Weights of a small transformer language model.
Size: vocabulary 5935, 2.12M parameters.
Each number is 500 + 40 x the weight over its row's rms, rounded and kept within 0 to 999. Layers, rows and columns count from 0. Numbers have three digits each. The size before them is the row's rms in percent of the matrix's.

# layer 3 attention query, 128x96, rms 0.0477, rows 20-127, columns 0-31
076:468465472455618462515496521540432499450482497489474563445559560511551508470502523474436512459475
065:491399510469540509504535451529498520436588552493485568526591530467560505476421509556440525472479
067:533509463501461461503528531541519564472480518501486500506490458526513462510464552554433462551515
079:452463552492533559403528601521401436493508489562536575494508431451554489507453519542475510466518
074:465439508531438522536522536484480485429517525444494551533524523481577519547493539530503538493511
081:437484559497449508498498611470531544486500539473529493470455427521468486481490484525498480535469
076:522478455551520544596593477572525469487506505465507504559506501533547526515479460455483497523475
083:562480469465504512478528442461555518474487515431496542454536481514517563443472452585507504519517
080:499477542510398470499482546505474522492521581525463481532482413456427510450539478584481479508485
089:448524532576525488480489511537427536491532522567493468484500491507521509496457537464478475469551
089:501474549475468429500523577507525542503515601508465433446504510489402491497518535505457436486520
076:469534503520497529544540563522447541538443506496510470515426464536508506529404510413519452512523
091:511500514531546524451554470563422460534542494583554514555533485473530502507505492538502543557474
070:560469504502507487529498466420507414532455515509411461487507490513497486500507461492515521439535
071:532465432510513446551435489487504586447526556505542518468510489458465505470551429523461509506473
097:446464504562512445498494567518491541458448543510419508515491546550463437496466479470505530527458
076:525554520446538542468487508480551577486540481504563524537504492555544532520445470462471400483485
068:523520441548478534517504467548438428564483479563528464540493515455507495500566554477452489508419
080:459467548556469457528489446460447504473547531515431491458512536550477416509511476491588597529479
073:524513485463537456430433509512525576493545547473569522492562512387514509474496477555467450512469
091:526537538541464485498516532532475559547526497610508503511481454516440454488530517443433470494478
075:507500541495552539462497486537508452585542464600472472529516550457554477508433476487525494456434
073:513431533463546577506569563440488453450490520489492528528531554534478518490495504468392535407522
093:430492498435551483509513607478478483462450492496510507485488518483473434546449497474526498499503
066:508461512525428516521542573483524475523489610430382419565504485514447487484480531533464493519533
080:589519481487505525529457424538538474594546429433506449495501507445520551517581490441480543544468
076:503479458487465506536549504500501462416538528511447520476505516465536494468497510567541505499419
071:438401535500618522445435520470482488567471512446510461530513462509536559529522516493516494491478
076:469481535551546520454508541481474441534452573429460469529528489592526438553514521480437454535457
071:530496502441545509536515531426454505447445473515450521481458570575504450452435481474513529480513
070:453593506498522515534486449491502469468508451510506440444494507532516533527567556444509453429567
074:520462500454501492495451584437559553474440479455536567556488479528535555468459424478461503467495
072:604496509478488558513457414480545516544511466489503527489523483506523584532544511487495515453450
065:506501504484554553466560550568455542485561578497563483509577529525509491570498418494454441561519
080:514453574523423473533534604522556548517517526489476504550494435502475433579469436451482487537483
076:504521540503482485541464501581515533507618513493552530418485467430506525466520449472502510477498
082:510524572586443510472493489541527526516575539577430466510483481496487532484496455503555458481470
075:513510475441527475521459450473559557518500534442576431492476531486441521498510530485550452532491
075:510480519480488499453515470476513537474562491526494536506552557547515500534498464469531561515512
076:482483497499539532459471508484497527507498453521449493534496528499520456525409479531527568523509
069:493491611459525509456514518509477513531528520511503568474505491503553531429442467557439513478506
075:573515488525450471607476447486496514507449488475472509489501513553489517548516449346499464463502
070:488530513464447512548488571475496494487508435504527507470466534470482512495475537389481483473522
083:461515467452488509513490579490491605457499505521541503498475472511472511504504472522438443455543
103:469533494479530450514467435468475473432513498539476473483477414511572403503451509571508550497525
132:495554478516441463529552469435473480504509425516526523477419529574550483506476513539584555462533
097:444488449496517488516490526530545494522379532469568463516473519477499493499563554487507462449484
112:455446504413552527454520534528553472498494510509490468541508537515539497477468495493485509516512
099:422513502508500514573577480476508424507566456468544512521510464427534599555487481504491468481496
109:511549504541544471543452458521504535415408564498456562474473534518531569508498505519476510507534
118:602547479481533543533469426469568470470564401550448505499492558533551510496468508465535550503485
117:512438541526566553498529602516565411515463563449509447508513462477483514520507457488455419522529
147:534507444527495486525542477524486497453442551469590523522474454534499467460522560543462489467580
111:457492486532412558520572578499418437522488556409458437528456509442511517508516520473520534506496
114:506474463564527487553503451487528468459515446539542528502475425527571536519462520438517530500481
121:616486572475514527449399491467511467553527418442419550524454497490529497529487523460506558537502
144:519519452431515550491459484424548521497566417475532508408481526511492481497528484448500510556439
121:523471473439500510459460538446556486556499552405527416527537480474486551476557505526465471498487
088:464474488529558502551464569560495545478464479467598549475510493480494492492476454456451513545472
169:498571535552473461567599520525489443490448460494500513501450475491554473575508497466554541495545
116:537493575536565513537507529490533458562477439485463574451547489540478517589488491416485499483515
103:457486541453604568513528530477404509440529518534500461526505481529517486540458501484463455551458
135:517479491538428500502530519539501497508429505534537530526443483532487468535545556545533493488528
150:492489491491536492478494481509494534510470571510639459508535440549440465499518493480462450523539
101:502504501486534517445560518493426557539532468471471504503483463511523573454433525491486475555457
106:518507499481418524431506453558419458509487462484465501545453561524507468515552563535540530527500
127:479590565492363476521531450542493484522498492518446520547459543504565489557452540487490513551511
146:551523492509463545512496468459493459529506461462516467440439458486540479550487495444544516551500
103:465449573456470570442482502416447539484518529582406495485478458510486454434493513470547517483494
116:484502486434458559479494516540522525505468520519554519542553607509479528544463489492494481453505
089:470532480488469479500496543495570527528533429470547429490548508446509550478564514496516516438440
097:475525560496523483513502491520542442484445527509540495481476466566478452496485542455525541524613
110:464561516563545465521422480417469499476442539489474512541484457482518567470472466436457484493544
099:468527407492507611535537436495501468510530461496546383467504561512473452490544565469524543501501
099:495407543454530521492521470471513454538501476516484557502526505495530520594478412519513459496503
105:453530520543545485469577514571461486522506449483535425476474562515541493479524533449522476502430
117:550541507525494524471528487518497437553500528367441505456516485427530467537533535434399436555539
105:512527515528479482586495462540444482477469469487447580498444520458536470494523472411491542495529
102:538490550445455516508506446526481523502455494484420591499485503513532462530477499487533524441465
108:411453517493529466521479569489495596573486525459507445442467491462519473492559492483557478529424
123:519455552458470477480458510453515530505580373492470434473510524449450481493499487497525461500412
160:487534510476445504531455454478508534505532400531477482442476589502513420514473507459564583521435
126:558543460516515448492491549497536439458502515477604538500478465463478525502437510498468480475593
121:532522519542444512532555461519523422544489458455530476545519505455515503532462534481496505481505
114:484495509509486487447511480470542471500482506579454421551447492463460520444515484542493474469485
188:501511500488420480545522448557512450472519448527466564532496537464526547553427496524550541481539
120:522480519520463501516553509576534483473493472487444565539474487512554513560455536491490564490516
123:537518530488542559520487498485449460527563457568487514515531520499548436540487501494462557477480
134:548519494517449501506472445531554501541522429497500452438486535505514420507568482457532544547485
118:493563453536554460477543549507416523485470565495581517488463505574528466534492497537524444487545
111:512580513535428500510496478428549458523525370544486494481524547515568443537515482465535481493480
107:500564434505517523567503464458520507477454445470513496431521558508582499501486532471450492514492
108:495536498521482468483461533519532476478493528529560429527455454414512489493447472551462520498471
105:508463458548439510510465535485440515484454617486421495556486520469500484506525563541494534522501
099:520480503456438569501505494595503383494519537563508572522506501511419527540463496476445513453634
106:542509491462529568493463445496531493490483478559416511480478513428485521512503469485544480426459
113:548531399516524471550478441503575460433413549551528518512486484498494522476488511522448460436549
093:529485507505432562522446498482489504491460527551425550557499553527531511425508482460516499476538
145:519471533486481560507431497510571527510510562449457504467501484503451495440509530433472455550499
142:557449506436521550503463425510543481527539410533418501496524562473511485512453483508499543512413
125:500508485490473485535447439494479576483523402496480516461474559509563496464461504435588562553473
112:507494501486427468575498528509510510506446423562461459550475471468468496505491477531470550510430
108:511546492479485518513538467474530439500500417441498527449472562571586496519535504455532414499453
120:507444518511472448549488454503515485470516519470528553520511411477440481550547408518535550482544
124:552469485463525469483486459544514501479564457524500564470505528418517499516436478524515590499481
106:557476464511465512497474426567473477506494523594442515508561555558510431512516461505501433503535
108:509480470509478477523526501519493510446455562531511455525492463531486500540447518517507441556542
108:518529453503477503521502438547607488514526530506585457505494572447469540476509501506469521498458
# layer 3 attention key, 128x96, rms 0.0478, rows 20-127, columns 0-31
083:501483496488565458477507552504487518436494546488464494488574443546528489483537535500430433473509
082:499442512462542511522519514497424540431452594519493478471595534539487504436496514501467510442458
079:518564491532461448532493482503537522482507477509435546455441501497578510544494459547509537564454
087:516452554481530573474451463559450517475501506494432557450486500502537496500473536517497594454502
084:514413550443478528584449496496500482465542486500506502514549558459565490561469553495513499462467
094:482501497545486479516537530475550484520477472474534533572481490482571550528499492552514523483525
091:572490500498463436536514457524507489533456458563526466474526514462535493532513488442577521503420
098:525538469457434516473512529494503487478506548510552545498489430537488457498480484502492534464498
093:512533518540427475514519552536515489463495565492441530556473481509511558455458463534515510572568
097:423463523563533596483507492498491519506519445497444461535489475483557491547552505530486514507515
099:453470481512494475434580592545479536422488569447459477580547467507500568499495478557529458557526
087:499439500582527515473537498520573481571495468502525471537432487429581522559569490494522515520512
098:525538505460476458563479471564457479538487470590472503446484505475553450471449554530535571518461
080:510551524455497546465472465443471478506494516550420505529495562479485476508446456445523497482478
086:497523536575506539465510485446462534499462564485547508536509475510470506487532469509404465514519
110:449449532538578442472506549508503552521518524462474483543503532520512529525495458561447475557483
091:486517470526473524500531503516573472489514555460610472435441451544500499478597477485505488465526
080:549526483477482530525504441505436460522504403560402425443511522468431490508505551524554493537517
092:457480582499575500481484506422490554509509458507489507566550513516531457524447531503452481502409
079:468578483538474481532484566490451484460488588521482505476516500513472505433507475565439492443534
101:496492540540482495454538477520522527472497458479449497489481489537545512470500466565491543556460
091:484467503460570523479447457509501511569487527596478434473536530414512529459505493530494509450438
077:502396540464540606493553522470476489440477568444534497499527537552486519509518516458486490465518
103:475444461496599453485488518483507505479486563457532540552534566464508517487519509491488451480534
079:473506473524452489496527547499526470472454561448492504522490528469540498537449447504560526560537
088:566454491479475502527488503504557467565493489454493443444516482489416509467528515448518496553517
084:545439482439548475508444484457461484456494528564428521485575514513470526521500517543512497489429
093:495453526524526555488520547517488431554420571457538434557457479510485527517525570482492470460585
093:513511577554539493506538533479507421492453511463491483495495510543518488577496533483506469513530
083:510462477459561496479512538455551502481493541533523546530516483550497498488522499494479414503533
075:456575448514492521531512445470539497493565449429502504496479454541525494508570524410569419518534
085:549537536548415514502469551509600492494512503491572501472422471499523519516517454497454530443511
088:511476460435521617461444478504540472550573537451462494450481515491480498499526456494471488516474
076:523522531567547485571504531533477498514451541534546587479512530517550503567535517482536478524503
088:501382562511498441494492524562567540488496549440513478520504556444520527537493483462541542547440
084:492459492538507517455474532554551560490509513441517536507561454461508530438541458472472516511481
097:454455550526523556433442488538502536537528490552446483526529502461489553543497451530511536549443
083:468515441568491448509544531497470500540455507430575449469426484513406520508585511505524433531550
087:491435501441529556456463521505525563452531483453548518507572505549509449522494528531476539470464
088:473464466453567531492441537512531559508523532510543527511488536460467504506444491536496471506479
080:507410530469511506551542559517532448532482551547514506533532447503566522464523543543435550434563
086:557510557560469486438509472487539540505564422466467435498507511506498491522550421423502449533445
081:582489523551475510498490492460536510452541411493501515510524547496505565444538483489508495476454
099:482504485540487516468542530523546541425497533463552561549477460515571549515521438572495456473572
103:482482519487518491505448523447470521412508510526523462526454455468527504478431541536487532514535
118:508560561481498504513496471432522529480556375542455463534457498496541428471552498537584592485444
096:427497525597456476545500476565488500471400490508561456449466520542537484569492540575443464534513
109:465534554514509544440562498527418489509529494531455446482538505525462500480535529506518459543489
104:472459464483517517528563489512523474523568413532548474563513457425569570534495454481475551481455
103:555493517510556459530469535539545497515447512489542516451513518555515475424452487431471564510523
097:490557493431484495477441504495558501484524463459498474439550572535524439430574511389491476459478
117:496484533498537521510506548518530406514440516424475533493554498487507488559516499467443382501517
114:530525447529451488513496492491443484465499476507452496459415530568509501449477566494509552530589
106:501464504513455481559475538485467438548515493452417480458512557461503450594572460534531520504509
106:449477458494532522542510400485538556468556449496535510443557482534564569439479549369515504483451
117:604475516446522474415448525476570510469505496443471524483486493525455489540573546512429489536505
129:493515466479543509502428499425511516536486464486611486466505501571446511470524509476526491552511
118:530509510498471508500510494472531478519451522426536416512470488469538551493548519518463405547573
095:487492504454525463524478559501551536458482548494540532465508493446539569544471533518471504501462
130:468522573488492471539481441468546482507504405550478544437562510454558492508467444503553538499452
115:512474490452567534513475473509519453509483519493516561510568485590501533506505440461450489516513
100:440518471472508455482495535457486519478486508433530539516541462556522531559442510498582571545501
122:540497486510521447472469430466483506453486429529466518551466578550502537551483599502448506494502
123:530571529535444447529543423470525514461431474461570549532534492559515467529485509484531486505560
105:556545452483493558451483449426472490486553460488472473495455455463431578551517535472510425498483
105:546493517480450470459480472547456516534457465515445478508440623578519492496511504560556531566523
121:568548526492436505434442477515489472536510459498414454508493608451477535499492538547549543475427
128:550521520491470551473478511413525531559525395461508461452506482493429478549492468482551515628441
102:482475497531498539432532549472447517471526508522435540524494469551483450446464526558565526475566
117:524546549477421481479556475567454480514463569488508499487471623498552507498468499511493492499530
092:453456525479437429551504482537544522472440486541581471484443485428515538537570531605454435482517
095:515453546510502484528503414523560504478509420539555508465517470578441404518485481495502539490562
111:517538487535513501538499515503516485430516553562489504461545431493489491485532550491479538445515
097:481518440544507555538517496493426481445496466520472477478439618524508486498572489489528484534501
107:520479537485561519481528447480480484548576472465488543495551563506535497488462485472477488521538
110:396517513555514449524465453548466525528446500547506449384532528497542514517547504567526473518505
115:604495502528528561483516489489527439551502508427458448459516491503451537547554492473495476549480
095:570470511528473491456491508516498493513460514570467585412545498530505437570460519551511593455569
107:551523555458487525486524433477445454576541492469421522471439478593434500441528524521496494510538
113:457562558561533457473435458504459548484472493490574487461475459419463490580523507544519461521439
110:476449509497476424493484540424528491458495549526521495516534454476422542524558435508518437494438
121:517497468477572489534400488439543542475506499514493491486509529495475477458510466576485523494474
112:550553457480477557549488573464539414450479468547530487564484415464527543532509499473458525518555
111:541496520513446537492527440472523496556518421493429460467502511520543572500519495464471484539425
113:482481507518510420496569460454527477457523540537477422550507467448482490510593562588455501467492
147:521457506430463548505526491549531526508556445528450491524500544448516513542416488483472538477434
103:512504544518451435507463498544559476435526476558470549521475492447503482575485429445532537521455
110:472548464474615516463460494478483492493556561516449486477518518488533510416471493463468555543445
121:545488498499515427533426479478564533503442461484515501438551530468475462481484491470488490536465
105:497570545469479468500493444501485483480427515476552535475427493510540461544417506472551524500510
100:492530543465530525513402435490561529492477464551518473461552591489507503513519576509496453431458
104:482579484492483555566495451454583434488498457465530448456503543481549497479536525495520509515525
110:487479572583469461486488538493556498467435500549536461505455449389521525508498475508449498528473
109:549473466539455538485513558508486488555514548501484490504445523468494436551431451480531530554512
101:516489476468532567538535539533496437487485511523407522586565544572477489546487513466474518465537
092:498469533507575573488549503485492506474508536510505454534523499537439512522489489457447491505502
099:547569514536491504524565477531488476465484542507518499466499524562523441495463527468473514473560
098:525550493518444562479521452510477517511596474472427512541546539504521445466506560448516513479553
132:581507476496473537485491498510576495525470549446503492521489467550473522495477543518451485466557
112:548490484442558538431488448503500493550495563522496503490504524503461517442484489519406464523515
103:529511470453488559470443464499545620469580446499478530428492536488474483430497516524537504463483
107:480461500519489455519440502395499505454523564544440472475535542446466578520479508526439474486485
104:465515527490533544510484431530523492519520471497461441447529539534436467496528476544535456477430
117:492476534477518465562485513532512530475542499527464592539492452500478478456503428476544507537448
111:524400447443593501473491509524523553506534502475516514484490484450506513441439467477484489546495
112:519538489457445575476521493536437503584453539488495529568550556515555476449435499477498509499497
106:507538506452431531518572425449557519514509494488486529466529504486482516546399533489501474492515
110:538583482529509455562498448544545476553468497456535458443449534434478462501532474466466520518516
# layer 3 attention value, 128x96, rms 0.0481, rows 0-97, columns 0-31
091:494513491447467465569484473544579469526508560547515494508514442503476470454523494458563517450510
087:520490499519460485512474612476435497561428448528478566488475490429524475517549527547507514452511
090:434561547557525464479572503531529448442514524476463483523510541496542557496526429487575514504526
086:575514585458517469527494570410363535450535464495485566547475476574473545504472505451460462516520
086:468481526519492544487561518502548493469510509414476541517517533532484499477492549503480528475556
086:481513540434516472489454495557472579520447509410507554546558519477533474516513546508483501431578
091:523557516520487441470521521448505528465446473511520452476524533546521524538472475512542477495519
084:508456488540518518531454504557460510482475463499475453457507557492472470456523499499437520475509
096:445527446520432541500494553564536539509548503493525483455452529546432422483462471467523488449527
088:585515522496429494473497506451507635526498491539586457515529483461602423464529523473488497467542
074:535481512489548461510579455466540525543511577494525555523497501426549511503576463427593531486513
090:441490511428549474520537512543572518549469471483542564502538527579464491465520462472498504505472
096:567541546492452542503532538484502568445520507543622439533459552530477484464531431478575434523503
088:478544492450436471555501480523553523474540428458552515479438522496581540439507543454513457504553
094:555433469501522486494463496493486496507529525555529512450456545435441426480504481449543511449465
087:537518549535560485449553521512496458480488434486450463534535485521509553495495511495527460571491
081:574557546479497515553432513453471479500536517496552511461487530461455506477434447518451467491504
089:461509509498500495461546547546532543449529549525495501511484528467390523525421436487465543509428
086:506530521491601542512517498536521540471460428446562464472558512473457500541464527509420500529539
082:452463483526477486495464546487527543556473504400528571508468528500490474565482588533451522432458
088:557464544531577474514569497475434499508574503527479527402516520475450495511480499482526496530565
097:466491492578514472479516530426463469508504503458452545550530561538504490453386435496451512522537
082:539495559510499452458476578514485515448595480529547487540494534594441474506470410550509491551466
080:488475452464476513496522537566488476531543565518576436497446520518514494563556467496536527488481
086:532475495573540442456501568497520541567502491477547380448523479461476534494457496439563481463504
087:513522423496484431483454469530480482522503467493590465504465495505515534466449580521455483456448
081:579463536516504490491465518427479564463506469505498510501456511475537518561511415509397503491492
092:531427489446520464523471531521493493557550478570448468491515529515500558486543456471503532512497
080:539488467463504521466487538516463467465498501552548502480547467484401398475452496511492488503546
084:528520550525570429515566556497455452565528460505545548498508522417487523466501451463507516497533
095:544505443448479491550416477472424510494447489519493492502469494468514535484537546530479502447517
096:472496563522523457559385500436422512485458484520497562539457542484457579517486476495540470464437
071:589475477469519437492405451476510470514454488543494396444581470518539468480463465503481515492548
079:405560456460455459468480512567575494471480445551477500481529513546565513492476452491534525567514
086:540490541569494496493586574455523450411518466504454460442564488473511515424499517598516526496549
089:477438465484487520458525583528489422512562499504503509440445491447503432443545536518498491421520
098:494518461491401512484436497474514484508466502521530486565483501590533495449536457459551434473493
084:533502545449538465500496549559491459537573428526535517523454572447496471414545532439503455484493
087:569434548623479414494488472526482501480514493530455511478518508486478491449473482458584462523477
086:513486463447461495510536542514500507543498503503500496424482498470534469520536471507509523541495
082:451487519545523526536482446563541510476490500439473504478496555481468504451535447565462483499505
096:554524530604499498548580497469479577488494533510575551459503497497445488524486456471445540493487
088:565447442431555474520533458536484460473455448510488452560531538441488497463482490501493562498501
086:514525492554459560524482518432487435537519498447519494522527475446498489486505505512557536467482
093:510475521515460459481531486496472531496582528500487553483487488515556522461501475492586518558440
077:506434497506465512479543497507417482512518546491511550528469500513508534518562466517566578511388
086:548479535501541413471461549545516501559565522513546462497513565571526488497505492448454550477490
092:514475452416385593497466438534544513541552543504501497476517467506511500497499492464532474540512
089:453534432474484522470479435532524498515416487454461574471517450536512464502546543523454531499461
080:477490517417478519481424531555490555460455516509513487548506522524421516513492487532540441506506
085:462456432457527485515495507519446488512508560502490525561466501583480476517521557446503470511493
081:475515465510501512538544494467560464504476569462460463447503576454498527473475504516527529531508
090:452456445517453496507487531481440456488533488478461497512582549505438591492440423491556553549558
078:527498527395520539549483504569515491532568501507447406513500481484408557484483479487538494500509
078:515516504444503508532542505482571522588449560560499466531490510440456469469505526479544491467588
093:512502551408479538477520484488548490530507536569475533550427465577567488527513508500474444525548
088:530448474615532502520554521432491454535545476439497527455450519490537534499528619458459487452469
080:440500534519505497494499527462524473549580535480518475453480501471470459515485482561446495521516
074:478566543458541513570550495523542464494468458493579542551474429497471518463472524493452539507503
079:459516560443478520460436518528518528494509510532530536487444440482550454534537533570402406476601
095:520414541449457546497459555481517496534507416522508501546515498483515525505497527468514474566570
101:396550506489537496495528511504556499459496521460430479427478456575478504566507494532524523567436
078:472417473588479567482550525499526436432524472454543426499530572524417521471420492485485484509485
086:510557484448459427450535548474465515449524489519533548472486483515488433538436510524515443486445
102:555497451541500505491469545461436462482445487491496494515527481491513420513492462489482560510369
111:527469539426537476499441555513499480504539522533470501478441486521464470521504499558378511487498
116:448491474482400540450480558524570501534526558583519477556516515508487579495519448477577469528530
115:482558461436384459465521581480488514484512535507513488544480521486530481486526496523554503550441
112:549518562510499505472434505548531467500523466472498454516492520510498403503428569469439541487499
103:462449573466507461492483500510500463472452488554515435524500592516556553431468437475509471594546
114:580525498532520442435507533450375506491538536506580507460509488577584457582572432471488539532520
114:580427481495506523470495506510510496544493450459464522523510505438491492564549452528479504499515
107:520502516503471512452467540494511456530560537516541519512537491495545384511507517553480486435456
131:484471555553478485424510516482454445447547477513455549525502502522575536457457528553527484606534
126:490522525428492499439489470548574429588559472494555467569518527457506475523481497499546491446601
104:522532565559587489503552458520463496521524490531586504436500513508531554534502486465583520511456
103:483524499496487501504445479509439422426531528559455438558445523593496516537491383514474482514526
128:462426552542513519518498491467588550553526447444462528446493514563488504493479551442511493460547
115:515466584491524514513532483486528516480500450481441500548462516528496480510389465482462488415468
112:547484486499527492520506468504477487547490499545537526512444512505574524505524458469530574510570
107:417514475465485436535487483510522518501465491493567464460540489505517477543545576492513510499422
103:514462466461483446537584558458497486430530509459417517478491465520554492546475516437468541493503
104:580506543475529505493506506571548509454513477489461452413511409607513507509516576504525523457462
110:547478538516483498543492487455446546536493468435498511461529458477529507553461534554544539545527
113:555511525533519495449564502483505448538471409501500433493536460500526506518466541542523494483461
120:534551500549538459550535515425432503523568463484505467476432519492510519545431467445458527411466
137:510524483463578469557489498483537410505487499578518519511552501565462495486535463546481464531518
096:511506510494537527559587520434466578535465456527538516469418513530489536557558417473438523515496
109:493534504534414513479472491481481532507487557424452467535534466515590570515440463514546520495502
125:471494509532534474493487508510521483444480483459477492482522441456493478434546559539471480454492
106:417441442492483571556450444489547497550425518522376477563533471513553515560502475552505493506514
112:502436486528564462459583493471440509463504531488460517480501529530469509547452464498501579603488
119:543494465481513517471516497562503510510464495508506530493501491505477472499481385476465516495554
112:474544517553554528520540497502518496469473517509405521575519549506428507551469476502521474508456
099:487522432443505520465497499535505499544492404503490499527448496576444495502516441483483513536490
110:505481529593552460501503473435519540419421518489438515468541522449489457477510488492431517567467
109:514535518506580518517481583485489420515554429484482515455483435519506511579497507495471453518569
108:475563508477444519509438455562504437528592486490436488525444441462419502506454464483498462482546
# layer 3 attention output (transposed), 128x96, rms 0.0592, rows 0-96, columns 0-31
088:470491501492511507530549483465494516486534467534506550472488535494511536502490471518460480440538
084:500507481478504516519495438536416529526484450481455484506546509511460501523450504485487506539490
082:455533427533543477459530553478487522467493431558575453482501549506553552480525478529506441443485
093:486506470536521506497516500427399497512465509451512502469521522468537486557500434501545498554452
079:481460487544528520452443524402546480510550511489519459480480497517507422554499469543563447412452
078:513501496489422531460481550518533453546538468530482479518500497471510512546519511531548457517482
079:454532475546537504506470544517524439539527426561562502498477471501517453509589507551507541441490
072:496509485541463510534507464530568546485492548427447462496506402514521548550524503500504508495515
089:484465489470488536511484430523491544533489491535462462517559487500548508531587489465547460475462
074:524484503455455476490450480495503508575577524491421541548571546566514548491557503507482494554487
072:482532554509505411468480626471456397505544487497525496467517505491494416482444489458461457525471
082:515448499486448550484480468459489516497537535461522544502548544430512546534543523509536500483490
089:482479444486477432505472478434490510564467479451469443522549484501522461487528499542562454509498
088:493466457500434484484443537446446554534419568516455416566500500502513466510538441487571550548527
096:517479505495525496524591510506493446520557434484472479536529442496478515506454514555440489531491
083:484579490491476524477361463458525562534474521501555512444454514497510494407519509438517508540428
080:482440522505490539465574488520565471573469487478454448579485480520534445477587518511539509553507
084:510538476559548481517488476470547456467492473481412465512516537505594537455542509449532509472523
082:550479490479459542420469450449527437487459495523512566556538450556460519515551513512518465522492
080:538451520524514515550518546480513482513521504453462531508523458446454442522505484477516484486455
083:458516471521550509542506504465488537535509421503539428450464407533530440514529568428529492572440
088:530506536451564509424568478539451487405513500474530503446505483441507454489547523543528423550431
079:613539462427515532467516474509513488551535477520491497471505559447578482495500537484482507476473
077:486493546563500478508535514473520531472474430505503451476544529448425553511512453493473495450502
075:417591489486449509503495451503513598514528548524467539458537523532481458448500493429502545543407
086:499479517440533488489539545489562536446509526539430546491503473499508500505498481490507555507527
072:540509472472523541512488521510529446522524419504537517550540499427502549517463523475470413542473
084:531539528532488470466464504556481501429514561423543478449489538546544480532422546494496513503545
076:436484553465564612460569465484513451603527527564399519536489493496541516484529488474506462427466
066:460569490532539461472461533497591503494518526456523445419493510429543516477516462496489477568458
082:450508490483496516463492526595422460530529479542538531518459464494475429574556514512506562511539
089:521544453572463481498552513550456483496476536432508518489567536475532479545452545541470513560499
071:507512557553538457502618528624520486466515495519509593501483456489510577512481562505422441511536
078:508501495551536462459503539528406596524509543531453589448435534485567582466501570523561528453481
087:531469461522534506515474503520533492547454530496492538517434528548494452510556511435487516504543
081:519496546493525513455500518511499483496453527458479408585505511450520504484548457500465560472505
091:476464515513541454525543481542468531465569570474507496448567532370453517474450505537500474457415
086:489474509520503440447501552493513550523512576469541485446506523458481548484582483518531496560456
085:466560464399554487570608513496514428547463499480529452439506498537500506480532507536490444524492
086:488437535553523467528472454501478614524516457468477465501552494439455553475489554526537545482513
078:579484513557521548438564482468475517521444503475494485498487553506567456552523491488521504525499
089:513472527518531428494488476479526453544553466483498508452559488550476502533506485478455437476526
085:414542496488485487462511503548548462419524599544533484538495447499454530505536540478520426496547
082:494540506442473487534484458492527519459490525540459517514461528531451428515456477520438532561485
094:503493485481478471473504507435480472460533443487533404452532496543519467465492543510440545516511
075:458556536503526509568504535424450475470478469507488490483519542487510538574382473417393505458515
091:489511564461530447472554553494457556507511532494511601425453503499531516552509501444547429498457
088:509428478455500551577486549447555495485492540500425423513522439548544476429416463531490521493538
084:482413537458495484579510520474501463523529461535420492529489469544493534563470494506525522469476
081:477490402444398580567571525532477478570478479492531480515482509460463461503521519546557537493489
078:405469527524457518573502496495349526444489424475475499502526490454495501586529466442528517485479
081:500459443577489475478479442511559479477525483529556467507481445452464434438584497520528576521525
089:520538473582605541493519485511420561440487514495514534426471541509599463510494527480494475489498
066:479532477502468556482482500477560555466461476498579505443487505491551487456511494547489529544548
083:470507563541444467473518497515542454512492529450499544537522591499499465493528506533490524530496
081:527456555503543543430522469438451473495441512475559438515552567466463492460483462559546476462479
083:510500499466522456490443487477441549457485523513486509528501449580461418512509448420509542537523
083:496428507463529502564525513542575535467473490414500465520523475475516471538537529488538442544483
075:537482451532485469492386503480487437520514488467476493494514527540488469515541445536521456483497
077:604475467485458549413512409531498481521457482523524446585524561483528516462534518515546527517504
096:512577439492511576529424534532484516536461609438540540490513533407491529460532498525472483486499
099:544402484560453466555492481505453516524455427498539550516548520510500529530507506526518546491516
079:472554500513538556527426470452560518480457522522412482542509484500533510506536484419516430443503
077:553408560527537439489523499509505431527502523502480453555550488505458536456552504496531510489499
104:476527526458507520509479530522520531499506547524570542508474493456530523497530502519517528473556
118:432571501532448487545537538486533531548482483528498485424472548470517517496487478469552471553417
116:519478553523561449506484499403480488443516436411543489484509375498492533548520557493454467572457
123:541511599526547511529520455529561469519528543473462500465622484500510563558443458453443461488492
111:421518467515508540533580493502465498474484498551504544485537586480528563474493484512483499460496
100:471420501505447460506495532484499549495564498462447524516508451450466496556490531597531487509439
114:488473484476473546569482496525595490503482535517456523587481476411488538469511548566503526430504
117:455561440499547439529507519530412517476504491553561467465479462435535443466481552569534557450522
107:415554495465554480548492521544465523497474514514567557423507484485461535544537427473507469508476
139:474564469530469532590526424471545526479523487467510467484522468572476453474495523526480511484469
132:474506476547545465506486521499455594466472498420496528437485498537521536511415512455495494554472
104:462486498505403560495479520474496478444475539452396482600496479511496499489490498512478474522548
109:544503477517512524498517530537586603505489466467489533497486467503515476466488603511475503518521
131:504478428467480507485516513497473444459480512502542459537430503473457515511545511516504511532502
116:434480447532430487510435474517508548480485488503523501478475506503506488508530504510567603606539
113:499439485517525502525535523513465516502481540486418521539562458492420554435489487544459465445460
105:552549554496595544422505569498416459477531594493473540481486477435512500499474415544507481465557
102:473547522483486483528458501543526546518452543518530459510549502475439506542453416486455517516536
105:474565454536465570549536537468493504514448468521527458542460605473492501499492460486440521532534
111:481483469493495469522523509547533432522533567581511486491525545471496436466542430510497471445472
109:486492475428446520558492536520450556481536563526507550503492505499462452511515425488503566525532
125:594436473482429543474471478620487536491457531455526472539546580441508516494521542574524500505513
138:471430517497494532476528520477415606476569506478489523513444427455536544482456515442505510463504
097:548466481499479508492419495486493507483521530508418424578449465400539517494502549490558566482479
102:501524508531536511499513462573543463476438515468551482472524517500476485510511558415451504530493
129:555571421472504511478484478511446507526474456459518500495499603503522483556491490514496513507506
109:525530512508530428415513523483489489486569476530562530493501424459462479436497474480488487554497
113:485513548470430545499475476520604514539523510541448477518472467553448497475471517527442447450504
130:458470512524540430527453494475527525486538464516527480502493500436527510464515565521521531482473
111:511502462445497527476465529440523455526547483514522469468486407519557495449530554473450517571558
097:534470502463495542506519565469506474510526605497518559466475445405493481476499506464479467484518
113:464502511478545545446513499501467453524506475549494502516499528480482505457525489532507506464504
115:489480494496383494470495493498502621482513493513518517503457514464472471443528539535502558547444